config.yaml
norm: "layernorm"
tie_embeddings: true
optimizer: "muon"
batch_tokens: [16384, 32768, 65536]
Each number is 128 + 24 x the weight over its row's rms, rounded and kept within 0 to 255. Layers, rows and columns count from 0. Numbers have three digits each. The size before them is the row's rms in percent of the matrix's.

# down: layer 3 MLP down (transposed), 512x128, rms 0.0749, rows 11-110, columns 64-127
# up: layer 3 MLP up, 512x128, rms 0.111, rows 12-111, columns 64-127
down11 079:139133130134090136099164109122128131157113166121062122128163167151134110187133201144121114132160140176143115093104122110138100150122169123125128106109113148129061129119117146098126134183130118
up12 087:121132137133080153134129102132117162092154126126108143096098086101096105152117136136145142101133142174127154111180140158155098156153127109118101156105138152148116146171096190109084125128106127
down12 100:125144119159150104155140077166090103130155088118162101116161163148105163109150165141153123111137128093097107125105150138123163152114093150143129083153150121096106129127115123140110103129120114
up13 102:105140163182179139154164149097163097118117161101185099127098106119110169153117159123130102109135126154135126150108140126138147137151093095115118162117117145126095139118145117158108153136131132
down13 100:120116088092111111109142126155143128079145114127146157166145126104117179138140148119148125182144136158121147123102185127174105104099134102134121120129139112142158128099112126104125100152120135
up14 103:119130085131073090114122139167098130146124120143107147103115085117109126105099153112126137165089128167115098182134117126150116135101152129107094109159172106167106154122133133116089149141126133
down14 109:103127126123113136133118156162160102080098136121120128080137119124114142095104109098160095090192112101135078146103140131104152108168132115108129155102118086169111136141145121128083143140181149
up15 096:112157123171095144111130104090153136113085142169091134126151124102139120143130163103173149159173133136118111112176101116138135099113100081097164131101147132089107097096154087137125116127105146
down15 088:068104105129104120104114093085165113138143139096127127111170140129179155132118133093117134120171095164162123151097130093155128165137102102106163123122117107099138102186139098134165142139111133
up16 096:153136109124157143181123097151125127115142147120107135167142110123151108083115136135103143142137153138144080085154128121141162100118164123143200139124124167127156108141116114087124124091086153
down16 095:102110146111137141109112123108112125132144139131136092105149145112112145161136086123147145120102094101134169128078096140104099127115133099127139119149135105165120112101092159109155155167152126
up17 070:126121071079131144128171166138109138096156146129145118162147146102131128131135134165108146120109116108147145103153113131104120126174117128139152152097124124125111116145132095118133157161116150
down17 074:109118155194158152159128093124129123178116093134099110122121147103116167134099141135162090121104092138084143156106108108143118152104151106129153067095103149148111146091113167133149113131131112
up18 098:078091158095143122102169107111134105113152106148119125124138120099100091149130148105149128179145086118115143135137104084079143103170145116141144154160163082139153124112128049162133105173091100
down18 098:153160167124128124144135118140104110133147113111102117126095134127148115149085105137104107116144126083144129091129124142140134117105167124181135125137150123153128096075128108154153147206162120
up19 086:135146135150109146110126125124103139087127119092143152166149107176124127132106146081119091115142127144134129133147094163139116149143147105118105168101175174115117126113094102155161111105092132
down19 092:129106120140122110191100148131106097116140109143157126109100117103181121111148146153127158109113116080133131114104150132143152115106105116119173110163103148135112178129209129124137117130130134
up20 117:093132115056159110121114176141103171138134145140105086131139092135167128083110147117132086152097150104086114126146127122153116126143125153100138135123124137143157123154142132158120092145120136
down20 102:126112167146134094121081116156103141137113102151114129119135115127109126149141115141167079130134076151104143126090114125126095146123146160085129155176158123127142141151119120131124125129101142
up21 092:178123112106117154097135088101152147113160141133124160125130125119162111119077100156092171130125144149116079127135126142127114151135138085105132124172157088103134126117144093135088139179119131
down21 101:153113118139130128136073147107146115135157103173123165129112128116108169143165128145137119143133159099084151073111134124101162153100123103134135121183130154156120151135156123146154069102112104
up22 092:125114143118105167125074142152129111087120115097106124108075111098151110122104167102149121123124158157141158121143131101169130088161109100119143122129118171109125116142139114160144131143169155
down22 108:125153079131124105106113119118148141166115144118151160162150146172122114144132109130181148120148121118158112101083107080053118108118161126165112138115134126132109125134118105136143134127160124
up23 111:173112122097147112129098112073101094127141138089109156105119146132084104133117135124123134156150110163126133125170109130123117095155143130108130124111163154099144082130140162119163130144111112
down23 103:129143115135111119116131129105173092092115114134126126174175113126109130125105140101118137119114142151114179086149092106148172126156148104145105136113131154065140172146104125104120101126102143
up24 082:169113135142148110183109109151116098090140093119148163129126094135106123146101108147127147147136134138182136092134169163144130141140123123143162145149164151164131127173085106153150073118147119
down24 103:151108145124128161124104150158152095097094123093119118138104162108135068085123126128105163164139123152123112107124117100103149102111157130149143102139149123132123165127124075164133095160130107
up25 103:131104162134133160150139142150124116147125092162124118106112144129175148153132191147145162081105098111135107138127145108129128128151140096140125135099126083170077104107151125126114163124108145
down25 107:185143106130123095125135093152089108139133140128129148169106089119143114127119087111064116125102139170120094118132117113148121152102187139115093164152088145099154137138104117188157119167110132
up26 109:168135132120143107143110146102136111142121126142113103085129146118109089141120133125126134076150129114126145098152072164088139120143129123088142147107138144176110147062147116140124169133086127
down26 102:119118119170105121106099136128115122118116114117069109176131134091170097140162135108099105212102152150121097166111162142134131172163135124127158100092126141115132135127149161112159126088127098
up27 114:110123152081128108134127162118131145127118120144140142107136104146102134093104137111139112132130103102160140165163139144105124104158099114168121115084133110101141136091156162179122113154092103
down27 130:085125130112091081146113133142139134163123116143151094078146140139107130162124121117150131130131145146128180139134132166092132118126140094099155096132149113152128177119088105145097121154144108
up28 097:123125128153096113159109091134129126133124137113149156113171105145123103106128119123159133148112099118115083099151136139118100096149112075154159139098105130100095098143150148159146112122096137
down28 113:077143100142100122202118124161122110167100142126121120140118147098118127091153113156170142155135120124146115097132128108121105140125180174152143138151139152138089111123155074140113095157137127
up29 098:156108160150115119127145129120137147116138121066131109151126106112154129099112098133130137078115145130101129150114095128141117110138102140138107139134152121137165185110155173188153118145122110
down29 081:134140122107094151104127158122127122112157138097107155135124104129118139129178161097121106100157151120102144099122155156106089118158122134118106165088093151110134080167130116167075127092148130
up30 124:167100089109127170150113104110168128099126138106119122134100125077108091131105085135134126138142075146143107119125160122147183103183130156107123135088149169112110087113142133147106116156135103
down30 124:125138124079132100132147126132165152127149123099116152107112132102098115074141129145133106137143133131104136143152166144163147148126123120107129131185171139110154110136139114113162153141079118
up31 101:131150096126127154129104151109116142093078135128128100127166104133110130097130154077114118099110170140114121146120096157113157107171133104120137141079121142108106130125118154149092094152136149
down31 100:140131124085134117112092122123151154120097131156153131165132123104146086125118149159167128145174166142113139151122139088105107138107095145122115100144139115086151124173122148151157101088141113
up32 114:128119085151097129163108126153122112127118134107152085154161110112125117127134157115116158124124118093103150124168100106117155124176172119148143178127161128137139114105127134148163109119089121
down32 128:147129150118131133163122163200084123118141120133135153131116171126113127121163135126126172094111108166142087110126138137147097122108123124112107129106135084110086105096127144175123139138136114
up33 106:127142122083098102121135194115147156081131121147116110099125140097125083144154164118137160089192150140135124147158108115114116128136183120147183188120127130143118125143120116153094103090151147
down33 093:131147151170122138108148125137156139134123119170084120155131105142100119108149125110102083172129130140121133184104091174171093191151117115113126127124127125132123103130164147104115110146142102
up34 061:096131130096135120137082107094128117125160154136128146114107104154126125134125123113145151163070147160124084117142138166121183126110122154129121122150105142091136100103127125116147142152081169
down34 063:116160121089130085108128140129143155141123119140170093117137138127149144126103119120114112103137152087136124089107154129128101138100097134155135101140105114143165137135133139157098133129200113
up35 096:121120138108151114132128064130109108129141175113159169082106129143048096135160137103103141111139188122116143085158102123136146123153127134140101130118136111182129160137086124117121126183134113
down35 091:130101150098129145135111103130105138072105086101099165130137092148146154121114167125127114126190121192102149126145144134131185112167085136146147150127130149106125133124113095127103106099076137
up36 153:149147146082145105145095143168091141103097140145130151109125089122089157131143118133138157127128105146135138105080165086125166133123076107149104135127156127120144159130131100113130156112131084
down36 151:131127152145125134064139129143165152104105143148113142095131111180128165131146108137198141110118129092121171178134124116129159091102099112128104083142120081115123167118107151113112117139140146
up37 095:137122103138159112114134143164104102099103127121131115122157115107155096120138144118133135107138120126134135148150120068129096158152159093140175185110112139125067135112144109102121151171141180
down37 089:127141094104089159134170120075138170160120116066101121151138166136086123172143118108098148121127138122156105087175143112095101112097116112102141108150124135126126146106140113167098118110094104
up38 085:118131108099118071156176107100101153144115125125161117130104111100147156129132114119134125119125079168118138106166116121160152117124150097155144101106143119101133108094192166105086172168153130
down38 086:109108117110135140149142112134084100144147120111105101128130182116128126142127130112095135149137119138117168156152082148113154126122157103120141102129107097154093177101110114119062163081123141
up39 085:084136155118167143143107153125146106124156119100141117099084144110121142114148151150116113116111103141119163137151111137149169094141172142107136161080126138120099156120126127148159122134087124
down39 074:140122099133116067099157093102124132106117106093144139087127109105096103116096108125138157111123147128128132131131120116118142150181088132156124167141111152159134117140061163137133180130138111
up40 113:149101144146123118152121145078126090105099150146102128123123126140112136137085127112143121091128109088114100115148087135145135093182086145127136117089153116116146150119095097148150125101101159
down40 105:144104103181074119132153140111144142096114123137093095104149132181166132100147127128105130113151158133110118137123106180113112114139148102111105154119160145120139125054113146131154114103148110
up41 124:135127150161141170146129179137114141135117112152119124129131118100121158076146115084122122108119167132143126097117134125107131126174110126114121144137109116150147116127136102183127107114119133
down41 118:100138166153111122107077160129097150141100104123164135126130125154112183132111142103096098162139119151157090106133132137084148119085126122136116140115108154148115130176119101110108135132115115
up42 131:155107097116101119106080173141116148122096143132114136116130141116108072143166142116121112159166158119117136075141139111119100105136159137106140127147124160097085148153138097164127124110102173
down42 127:127149119118115147097107171113143133135126133132118104171137105127166173129171153143135136112152098130127116121134137125115108139107099155085094139151104164114086123147147148148111129121065132
up43 095:117118135124175104103105116151102188107118101127161153137113111135141093127141142116141123133136165168151121112107134153142087132117107091140151141141150125097152150169126130173110119100084145
down43 090:170101160107122183080104156112135104136114133129147105188121092128118177108116161145115150150169169139157101172146133098134148124163129100124131119123138126131125101109159119113103144093132133
up44 080:142104107115144119130130124123117154118127192149129142150139135133136143122160178115073076117117138104138170089145131129121137120101143164118132170155134104078102139136114099127141095136164109
down44 089:121127157107084127086136126176107100075109121138150108099113095122126108102113145130091148143150115122117110123137138067136145112139140138144135164109088105142131154116131136123109146118125173
up45 111:151178119144130096121161156167113166103149136184139102118088099080112116098131179137105126134119163126155127156092143137115174106116109101150139160128094131077131132133149145149116141119114104
down45 103:124116141166146130128110135138148132123080177113148127090149112146157161143135114145113099139142124178100134143132147097141149122123089149136114092110115113179120132115114158120119157133151144
up46 094:136125126145134161161073119091129121158139134159109150176104150127111158135164065137138130105094116104167119113129137125159133102136167164120098152128165113177125137131112133128121117119151137
down46 104:070119127154138120153093121124121135123076126149119126069149113106142117137160153117062135150125132107110115179133129120117140121127146125111165137107145113157107112080150114112137143134093145
up47 079:131143120151119118208133113139151160097144139122082109126133087105150147150114116152155102113169102141099120136137118103135093103106170117148121145168142180137142114144136139109110081141090133
down47 090:122122139119164114097119152144132126164114109081145129145112132133131125152131122144139135105132161133201137087083134109088140118124147080160106137163118115099117174163111158132124117141134137
up48 095:116136117135134127152120125147095117132144127125141140077085124129128106129129134116115128127126053176091151115100172145114151153130167136109085155070164123123139143156122150169101094145117146
down48 102:144145090124157142128141115148146101142106161123139149124153131124092121112124155111124120157127150122137168136121158164162125129149108113092119154134099159128148104126132136110077128102128107
up49 101:133136141129116138125127105118138112136093154125116129121132148094106146133142123092090128120109104160146100062151135129146143143106111145105157132148158143093143137095152083123127088178098145
down49 104:106169123124124154099144180148085131101142125140127155187107118154182113102131124143156091130126140101126167184140115114097101155126112117141125137133150137104113091166163147104147088112159091
up50 122:125145143143091107136111098137118145128156152109117153117148123136141130150151097133123118124088128146096112122113129121125089121121089113137154129091125134118123107138144172182156166135066145
down50 128:169123115157104103156094123087130122122152150137113134121183155159098117116128110156145129098093128172127097101117118119120158077126133141136129120092087170085146112132141153138144124158169136
up51 076:137135089127117114132104124143139148137146180110118139105143117129109176150163118115141109158102100130122098110077183121124142124122111162122133150093131105137117097118111108100122130123107182
down51 085:098124133149121125149148144120128127157183149070138119140108112140107170120152114110098117142112133115164159114112111097109133120116138153152137088122109129170178107124126134085086113159122125
up52 094:105115117118101108132172093112110128121113126132166186121164102148084090125118154101163096142110173172179120106138151146110127118112155136138142126143119160161124146102112091143135116149145141
down52 085:133088168158150143159128169080099128131109161089071104106140136147184147134128115148158097103139113146102107093167142085111122147152093116131166113117158131132112073168153118086122112111140122
up53 102:160131155172142118116134162102146108092084101164152122086151136131103106146140098087134137139159120135104078067133123142123116124142120134123091139088115118085120131097129128164110101101105150
down53 100:132105154149135149120127100135143118140103164113138107146123176146162141135148163146138084112119091126088080136072122085139134176107133109141107109140121146108163127142108126120138099144137112
up54 100:146142104125124143156175126114111151124152126122109089145101149101125124134136132087093148161103102137132132109124139161094140125140139163146082125098127157132172120106139143149122129154130131
down54 096:105167095114114137169162096166149170111136184101143130117145113155108133130126092164132115114149119132083122173138150154140128147122098124126115141122133121127125135159126132103163089117113157
up55 117:135164118130134179095120141135117113099153105148153123123110093105109137109108151135094147166099156141114157145114159089105124139135102078141165117158122127105121128083139149119132149161100130
down55 120:153191116122171157128139133123129134071115083134140142142158107175149115127122149146131154152079129175097114159083148113091164120078121115148126105162090106135157117134102138137130117140088123
up56 093:087085155143118169125151095096120118110136149121116133128103111151144156149141086124164081168131124151120171128115103144152155148124145182140100169100142119104120157148139118151134111144109150
down56 093:119157117106145148129138091155130161136090089162143132113126159154112113145092150128108132138105093137127110132072154154109083168125117106156136151159140125145125121128169129112132162118159116
up57 097:127113114096152133135171168097153177116131161139133104149108127144170124126115154152137115090109116143129152195174142112124100147141122102118138166155132081118128144167134117135108105141130143
down57 076:075121113151117131127098108152168109121100074119172113133125141103090097149135140113141142129155135132163119118108110178118153078144142120127150126105129148134058152088136156124121149117123116
up58 106:146100148138105163105078156104124097153124118110144128113107131095129132120112079125070120079117152099154172125124115122137134106157119128142131163122158108167144143115159153133114128139093152
down58 110:160100118097136100108121121135127130124165153108128123119118118143109105169146116126167123134105102130167123153141139143127114152153112118171118154127123156123098104074112148084137173136108099
up59 098:101111115122118157120089144114122149115141129171119128101129136075168125114117137142174134133095128160128145117135164104088146146081097100078166114208142165137108097124144131135138149150135129
down59 105:159132087122146165129078117114167122114163122111159118140123137122075137126123136154151148119153127122158060101075114121141152131130122105164147132170159163113083150083109079119165134139107103
up60 100:140083086090109089058108149155086157128098160138137139153122115098136123123138118108098154138155197117162116137140143076149094097111152126129134142170144124126176157118124155160130081111135139
down60 088:117137135147209132133131100107168115142159129113172094128117126130096105098090147127106110116136115140132111093132104098091129177151131122153142114098125168134111145121205121144114160153092106
up61 106:105116118132160105127152095134115107155132152157101120165166147131174091139119139148160170113093138096125132088178083119139143122112140113114145125085111128147111132124113130109076148184126143
down61 095:110117142145108130089144142119131101108128122125157111144121116081101155142152157108095118152127154161153137153174125140137127138148125136107085130147138187104151075141136135117109062093130132
up62 108:115138130123142124104119097125078135138101085122148132098164116135109161101134150093118102114105126170159083111119144099131143098118162182139139102135122157103132091165114156159107150156116135
down62 120:098113119131113088143083159109128152190131127144126138134101135160116152121141153134148119099182130122098121144155138154139115124092122112136167119109124136141158119103127145133150147141140136
up63 085:111161125121104171103137126147117136140154168161114097125156115102187181102132153125136120175122107146134101136178102179158124098125106134109135111161173134135152139096153132107109159121140126
down63 084:131144138134083106132111107067113075134126098111151144143109110114120107148147112103165139142154122091109097153109117138110105132118142108136087099128149150153118136126173128114185137169133112
up64 092:109179100132126171084133126146140120115112129091109140133108122111148143113131124103094068111127118156101135211140122186127104136126144190088141119139108135132149090116163149116120146181104140
down64 101:111085147154120139188086070120140069157136121148156102089142141118117117108127135168139186111142120117145128086105102099141132127139127121127141153110144134143122160117104087181121142130123075
up65 098:124135105160187098118117119131148085145127167136148096107136144104148100146145110107118160114118120094187123136144096096137151088161182123133164123142143104108096111133103092128107129185160149
down65 093:115135159150118090078123140137155150123146136154157126091168112131132091096151132135119084105152151127128156211147124081108108096150123147145132162151099142126130099116154121150111121162153137
up66 109:130170128099109146159155105126100149117109120067121174134103095149135128111112132133093165136130132179165159137117132157126105145084152176112126166110139123057127127150107122165142115143136148
down66 130:144148112125065115108134100162122120096136161163132151121129148129128089135121111127180152170133106095107101107087150140156111092113137084123124178099141131116146163113137107121126109116138176
up67 086:159105161137147155148118112117128114080110090114143157114110134129124130134131153107118147108102140148160098134173149156166098120166141119138113149116103111162164158125137132102096118148141120
down67 089:116117136146131125157095122156134100145112135137151084134153179125149114140148121122132129131136150091157149107084149116133146151137123082188162113068133165143088128101136092125121161161171120
up68 104:141121111132143168091120142118146112136128142127122171100121119131137122140159114101134151137133148091151134117135071113087153114151180141123084100159116140121106085099132084116144108141139124
down68 100:100135082150108113132126110133136143144119130104104119147121135157155165155116166151163104099113092111118100134106142108173151109102111116121141125078133089152125107153131143137145122164183096
up69 093:096143110158088155126133101117079128099151124117151111115112112153140072100124104143150134120055162107134089131146143150107116143123152106161093167131124106146129127112132181113114155112095184
down69 087:096158126099093117119156147107110186176102167095096158127167113120115142110193150113124097121118109123117117123180129139068156132116141105079111141154110096137142109163117150155113104131116088
up70 100:148123145117155120127112156094161112112172128114124115134134133096132106143147103145093155138142108135147130129147073114165122102154105092108184163113122163098120150124123171094107111164070109
down70 109:178125110064076151115133084118129106152078136117144164100122121114105147117145111106163118117085098124106106157136146098129104141120153145144110164119108135129128116104138154131165108175116142
up71 097:130134138109173105145096067137119082124131130143152137115084101106145162133138091105108158103166148143163128114128079115120191108148108135133138171106140125113134127094094124077131123151141121
down71 099:139130158124111102128157129069098086156165111127140090134151147160136113150179135124126156161108143141159099114131102111106105190060112110118134114119098087106129137149124104146156143092125125
up72 091:112212149162144154184106150122124093121123123132099152165131134124164180102130050143107142088149129129135124117116137117142116136118132135109118129136112147154092103137107125165138115120117158
down72 088:052106134137126136158168131151151146113138106122156155108133154168118108139138146161118157163114165128138157128091153099136126145165083110149146141108098120112129156100149143138115158106089091
up73 094:143127138150109115076159121120090140135099162134150107147168127126095169165131112133067120134106156111128153176155112143106117118136131120153129129170162125135133145096113120200159107147099138
down73 085:161118134141145138077178151140119120120138177109108120119117158135124094151140129084135097148143099097112143093168170111125118093137146156146104108136091134113129141176163180128155094111169122
up74 097:086117173169151115086089110131118095118142139179131148152170110121096155092094145119112161128102138152149114152132109124102130184102109142139113143178115128120116139101125113097101135150131113
down74 103:143157099099101077129126102117121092124141175135147129139152197140148099121132110142158078166102125173141155125126126147136138133111104133136144147094105124104102164132185076140103139128148106
up75 079:113128154145107162156081139148136121126101097138080138105128153142134116113137092101118127140132127125114119100166190128104119095182112085141176095143147125135143139155140141140167086153150159
down75 092:108132138128120112185128158177121089110123116104111138144112115115104113124130113156133157146120126122100139063141137135114163131158160136141120139168132181150171103147122083108142099100141061
up76 112:127187143124151145115168106137128116126139118155138143089125121107122083107066128148127111138136138143143129118133137143126108106105140110142151181116106132098134154096087110139139133118130175
down76 105:116124128118158148142179096163151141124128111119183123125112163122125151092094151128129111141110115144131162107106119133114119140102134098152135087148105122160124096179129128118153132152176106
up77 087:135102106121117169143155103153141114143123096122146141098128141099107126116145126071105110127141157119151164117155151130178137147157127104128163163152118122122138113111127103168163126150142140
down77 084:129135127101147180160087094125111138134101080085138123124159122110151155148124138109144161129127089086151138081129107139113132120156124084105106097133095155131122146119122106088146161171151124
up78 066:126161120115121171124128138149133078132095113146138132083112130153108124146098091077195147129133149124127122121107142146122151108133169128127135132136145051146131128122124128143110152155128172
down78 065:158131130130123120099145113151149120212112132135144144120105105072158158114107156121194157182128141119159094094113140122168109147110162138189110099107144116127118120163104101109130093155123124
up79 084:115149125134134110149143134144130148124095113151132078115129130119145145108095174121143134147177099086181141111112107136102104122157144102151117112154170139119119111108140150130064117106141116
down79 084:150113110117148107098096118146143132138132137143139104139127134139083125192124131098170134121120145125172140084121102099093134117142150114154146134159129130083161164168122104141132141129126131
up80 143:141146110104148167091124111179089167131127102128148118149099110132140149117128138131110128148119109124179145093123178109128157159124165149144105127185121147145124143114140134106125151184136152
down80 148:108147094145120159138136180132151150104143117172145118132119171124092134133164127145082125149142123149118146173185135145158122176108127104105153147134152134107102129114115151122133115097117126
up81 103:156132098127120133083113164132146147120126154113140127106137105141152102134102130129145138107132141153104116097098125148090144129147107137125115148107162098149165112149109114169138164096142157
down81 096:124101119127156123173132150081133127163186146099141125135132139114116141130151115115099088135130148143177085088146121066155170129116149110107130120123140122153137112133102146096097140152143097
up82 084:140084125091139114132137147109137119078146133141118096140150186143123144128146117149104128121165107110102142139113101112112121105127142133142115193094191151142111109112154107126159121095147101
down82 084:101129127125112092137130096147150114165102104132118155137125112137105143126118140128115170141086155146140109105143082184136108129111120119131120126143082125125135158110108126125136202125153161
up83 105:142085119118102133124121138105137132076069144120086097110112160113132149135123151139167122126158130131092095111099131084107118124179124137135130169182118133148169126135116115125187142149139133
down83 110:092111143142098153117143135108119120084139143199159184118114160172170095149085113107125113119085159139131108139119105062102128120132140104146156095150139120155130144133139112121090114155146178
up84 078:138129145119143088098113140118104100121155123133130095121146129068121100093144115117117081089172102138140134133151131128139121104141149135143147130133162130133177103151156146152113100150129115
down84 082:129172144154142158115127104135137104107125137138113131179132178138153139129093102092147143155081113095091140181107119140120151125097113118189128109115106103097095134127148103119113158168137111
up85 086:137134142120135147112110139105117107123132153129112174120128131126126143166176100102137087121118151141109090152114107111130101076155149173115165176103141153141106130152136169104129160116111145
down85 091:141152119106133147161129117153125158153131145105169130121140142174136115093110105161151158110113133144137136079132131125140108152069126135137134114175156148140114109093097123164119141150142088
up86 080:143125093125164131139126123131115126179136152129131149170096135120136090110118153117090141170103112135100138175163094122109089121152134077107098104131136106116144118139144110108158094156120140
down86 080:132124178166103132143116148122121096125164137126132105082130158148126165160142117160178152163058156124100114087117134109150135102127121166132114110111102106111130192158128137130132124109144108
up87 058:109120132141114146095144085114151170132087111148091172145131072141154135133109173097126122109128126126108139133160124146107107091132101179137117118180144150130155117124102113095077153177123124
down87 067:154126123111143166132175130098121075167148143121168100136145153118107124155145139132135114101144123129133108105086126133119105143141146112128155115139088127177105133163101119098117133143104097
up88 110:104118072143072135138120121144127104125146144102106154162128137117141160142132112105091145104125141134189124130146110103137128115144145106138140096088170141126118137113137097141130144157161154
down88 106:141108126084124085085130134088177149113160098112127123120123142120147139140124119110126128121103137169169155171185159107143116148102113092091132163145122124118135106110114129165158118102143166
up89 106:085142181117058145149157110137119117161105120122157172120139126116072148106104128094143126140132170117135112118156143190144155119104114146128104153142111099107123106136192137147103094136165140
down89 098:150115120128149107091149130132122141074129144134113107153143147151126094154139189076088154105153157100110124068117102153096106117143144099114107123116144109156107145156105149114148139143153127
up90 109:121135113124122100163124116126118155140143166137140167127143119129102117119141105125135134139143127118157164129128096133096143131157137110142131194134133142156113125134125121132128160092111113
down90 113:092089146176128109152113122117130104100125096136114126127130130142168131120197124150114135100114167118147102132125111118165109153117147128149113166112156125140121123096087144127136129114139157
up91 133:136139107133127137105127180122118160094115157096106115131118097107110130139104107101149112137126153143124116148131102072155146138155156134179131108137154171120118159127144154155112121137100153
down91 137:157137117132095122116167159146108157125123102112098119153177166114094102162098113153172166177168088101100109103145143121133141105164156126173171137109148108097143099110143109142119141121132135
up92 102:159137107129149075117143171183110172108129137119092114123131125125150090165112103131140143113130160146110121145136109164140101104087125128074162155142154123110157154109098124176150128142131142
down92 104:201144123106111122091158120120121085126138122161082122172159121120170133146165161155132144094139093126099133148120103129138091138115125130072124141080145108131175127117094147106148125152125125
up93 101:129129131138138122168117129144151110128131109080110128115130112123145126130105112125153149131174094094135087115130145127138120106132135128135118102170133111117112118119199128129113067163189147
down93 100:142111170105139122108114152134169140127074133148069135132100107163132128136106158122089129119143183176143157128145102096156090140124110117085142136107125156144128124148089102134152094113140091
up94 094:088137113132161094088086159112147117116107143151116163155127130117131143160097158145164122105097150117084146121130150102134120143167093156116100171125131185116167114127133078149150069121105150
down94 096:103083111138044170156161130137156143137115108115169125096153140135126158133141128151148179153151151086098146132111121146128140089122144143101145169143147154126122137051132107134144145140124151
up95 097:168119113145178117125129151129091122140118125120160088125139119123082108140144100116181099142105139141139131108109117110186142112146110142122146143183130166129097122115121134133135128083081188
down95 100:119132153118114147170154114183131105071178106145136120100054148122086075123082145114101115137116096169120116160147114130124115151125124127153147135096149102100127111164131107132098150129122104
up96 107:148161126113102123135136159095160135125094165126133118150131111087119120142158073173155153134108104127144115122136114138173163126156131164138086162104172152148130128104114088183124096171078109
down96 100:179139143116146122128177088152121164123114131121136110121146121118158128109118180140064144141141112133094130145148150116101142093139143135121114151137110134113118120155164106078103125087102124
up97 120:146099071096105114172093100161133111091130141157160150140118110154106145122095159144104161105099153082136162143111110071102131109173131068143119156105117120155071119137118149117130108116122151
down97 131:140136114117111152094138139107151150130134145122119135167152120148155133159086153137135127128136126150120159182125162092134141145091114127167187132133135129120151116141143155100177101129113128
up98 097:153169099144166155121120109098088114131154110163141112153170127162159179134117125141142153149118113142137113078157062110143135108131107100124135109139098115096156127119147133120119139140106145
down98 095:136162156141111106139134125101151143111144124142119117132128125129175148128146112099060113137115149121145107142159127139139144161125135099111112116167131161104071119135135150128138122117119140
up99 111:125103128086099173145141133116122110144115152118093122117104110156100135139158131183109111085116120158133141095133133121123137097137128117125154170124101109114123125133105092143112110143099129
down99 121:120114124112112115149090116134129148138125103114135142118139113132146135179134111122135142113121129107138110146061138140170108151138124099171151113123134080158130156126159124163128129123150093
up100 097:084117118156096108139131094153105153160109143129164139120111121095150130149152129123110151124085174139132164155159117096112070111111154119133107142142116126127111162134111134129148158139108181
down100 089:162148106089111124107121124100114150077165148153180143116123110145095151110170113098126131123156123115157129142130141172078134109177120109093091174155104109115130145111173142112097152104102129
up101 105:108171147149129151065156141109135114142155132105115148168122107110129145102124095133104098128109124150138107165114088083122151145128131148122135123182169125111122124113100133163153128197140119
down101 104:151135123134108155134080124128127126159140154164124111095112156091082153146149130129121146138107140146149145123137091130124128178125093131136116104121120114135130157150144131166135120157057097
up102 094:141126104158122131121095102118115155154161157130121154076110112141141145122150146114162147135104125155119128117095113113147151139109120128113121094188143166116146132148107126109141117132084161
down102 096:128113137067065140094160131142100094114148150144104144161138121099130173096127118184121136144106122135164126092126180159146116126101109110130123135124132101136140124119137139062131112163156146
up103 097:123127074127141182148114127086156095100088147128136098145093147117117109149109161109118101120135119148138130162142113161101087129153146090105171119115174187130120137149099105150164134087083137
down103 092:115125115070129164160110144125157134110106119120166129149108098114154096113143169135122120156136134129095090169164110174126120108092121123057091122098141128114126120116178135107143118132100107
up104 092:114093151162073142099139137156121133145152134151140131124123145098141164140112119117179104138112116150110165119138166132093107156093114117114119154147126127156137122118105149102147130128126164
down104 087:149137107156089155086139127154169128121101125103194113118128098115107083142086137125112117155101100132159144144119131100113153116111140142127113136113139086076100137144167109138157120135119105
up105 098:143132175146123141117129095140093130121119139155076127144122115131148137125097146094179110135145141135152106109124119158161111119083125129137156117165106112116171147147136136137156109117128152
down105 091:174139175103105143083157129133112144133142138090128131166107116117121143117150126134096110148134176123109126143142129149101128070152100104146055164140106124074140152156089124134154086106117094
up106 099:115175129146109151112115124149119135141117150144101135156147140125114114129106116163084121123100107119137095139131177130177129129151138130148155114166173142123125099137148133151142087138086177
down106 090:124149082134127113093099149114116162142134106139165093101124139128060126121148130140135126139147152133137112167154132130113094083097129105133125126150135141105140176131150192127103108146119079
up107 100:143103129084131148114135160176129112106160119171123119138131134135167096103130140095111112078124101142103130151122113102172140149145166159115105108171155116147140128084115108142137123177120127
down107 108:103109170118142119117102050117131109159137119153172140108150112106136141148133111108156154126090138101164106115115125091149181120152103066150095174156117154107131146116124091085142157147127125
up108 088:092102155130161136148127137171095101159128139108157157120105140142086148158138087053174138134173168147141115129116134111122156099184117125173121155138143117048094115118120099142153126140126142
down108 086:134168126110161182171130155125147102137140090152126113173106161163165123120131104148122162091136072096110141128099108174131130141112111131140144134146170118164101113106138123140132141140118116
up109 076:124112150105147111133094134093119129161114121103120142151117115181163130106117150106122159146124094139097145127195142135115144111152153108118120081115119142147170136115167153097081112159102140
down109 080:119107134132150124151133125165155097102132150102155144143132119072136089118083115140142154124096150150128161100107130143122183110136128107146139133152129151126126146127121142135138167127108124
up110 093:152118151121158122111125137113120108135094139117112122106086121166096122091129169094093110101127166151138109152159097145133144145102123103128156127151151155116155119095123130104133104111116136
down110 104:129151107172117115113173103119113129130113140116153119127153144145116119168092119123132106133093133178157132127092134190123145111125144097146147096170104128129137163120176110111149147143199107
up111 109:083121127134129126100116137135073173171168133135153152106100131144145129127142150107175171107119115146163160131124101104096108128129114118099159119146119102133138141135142150146154090127148166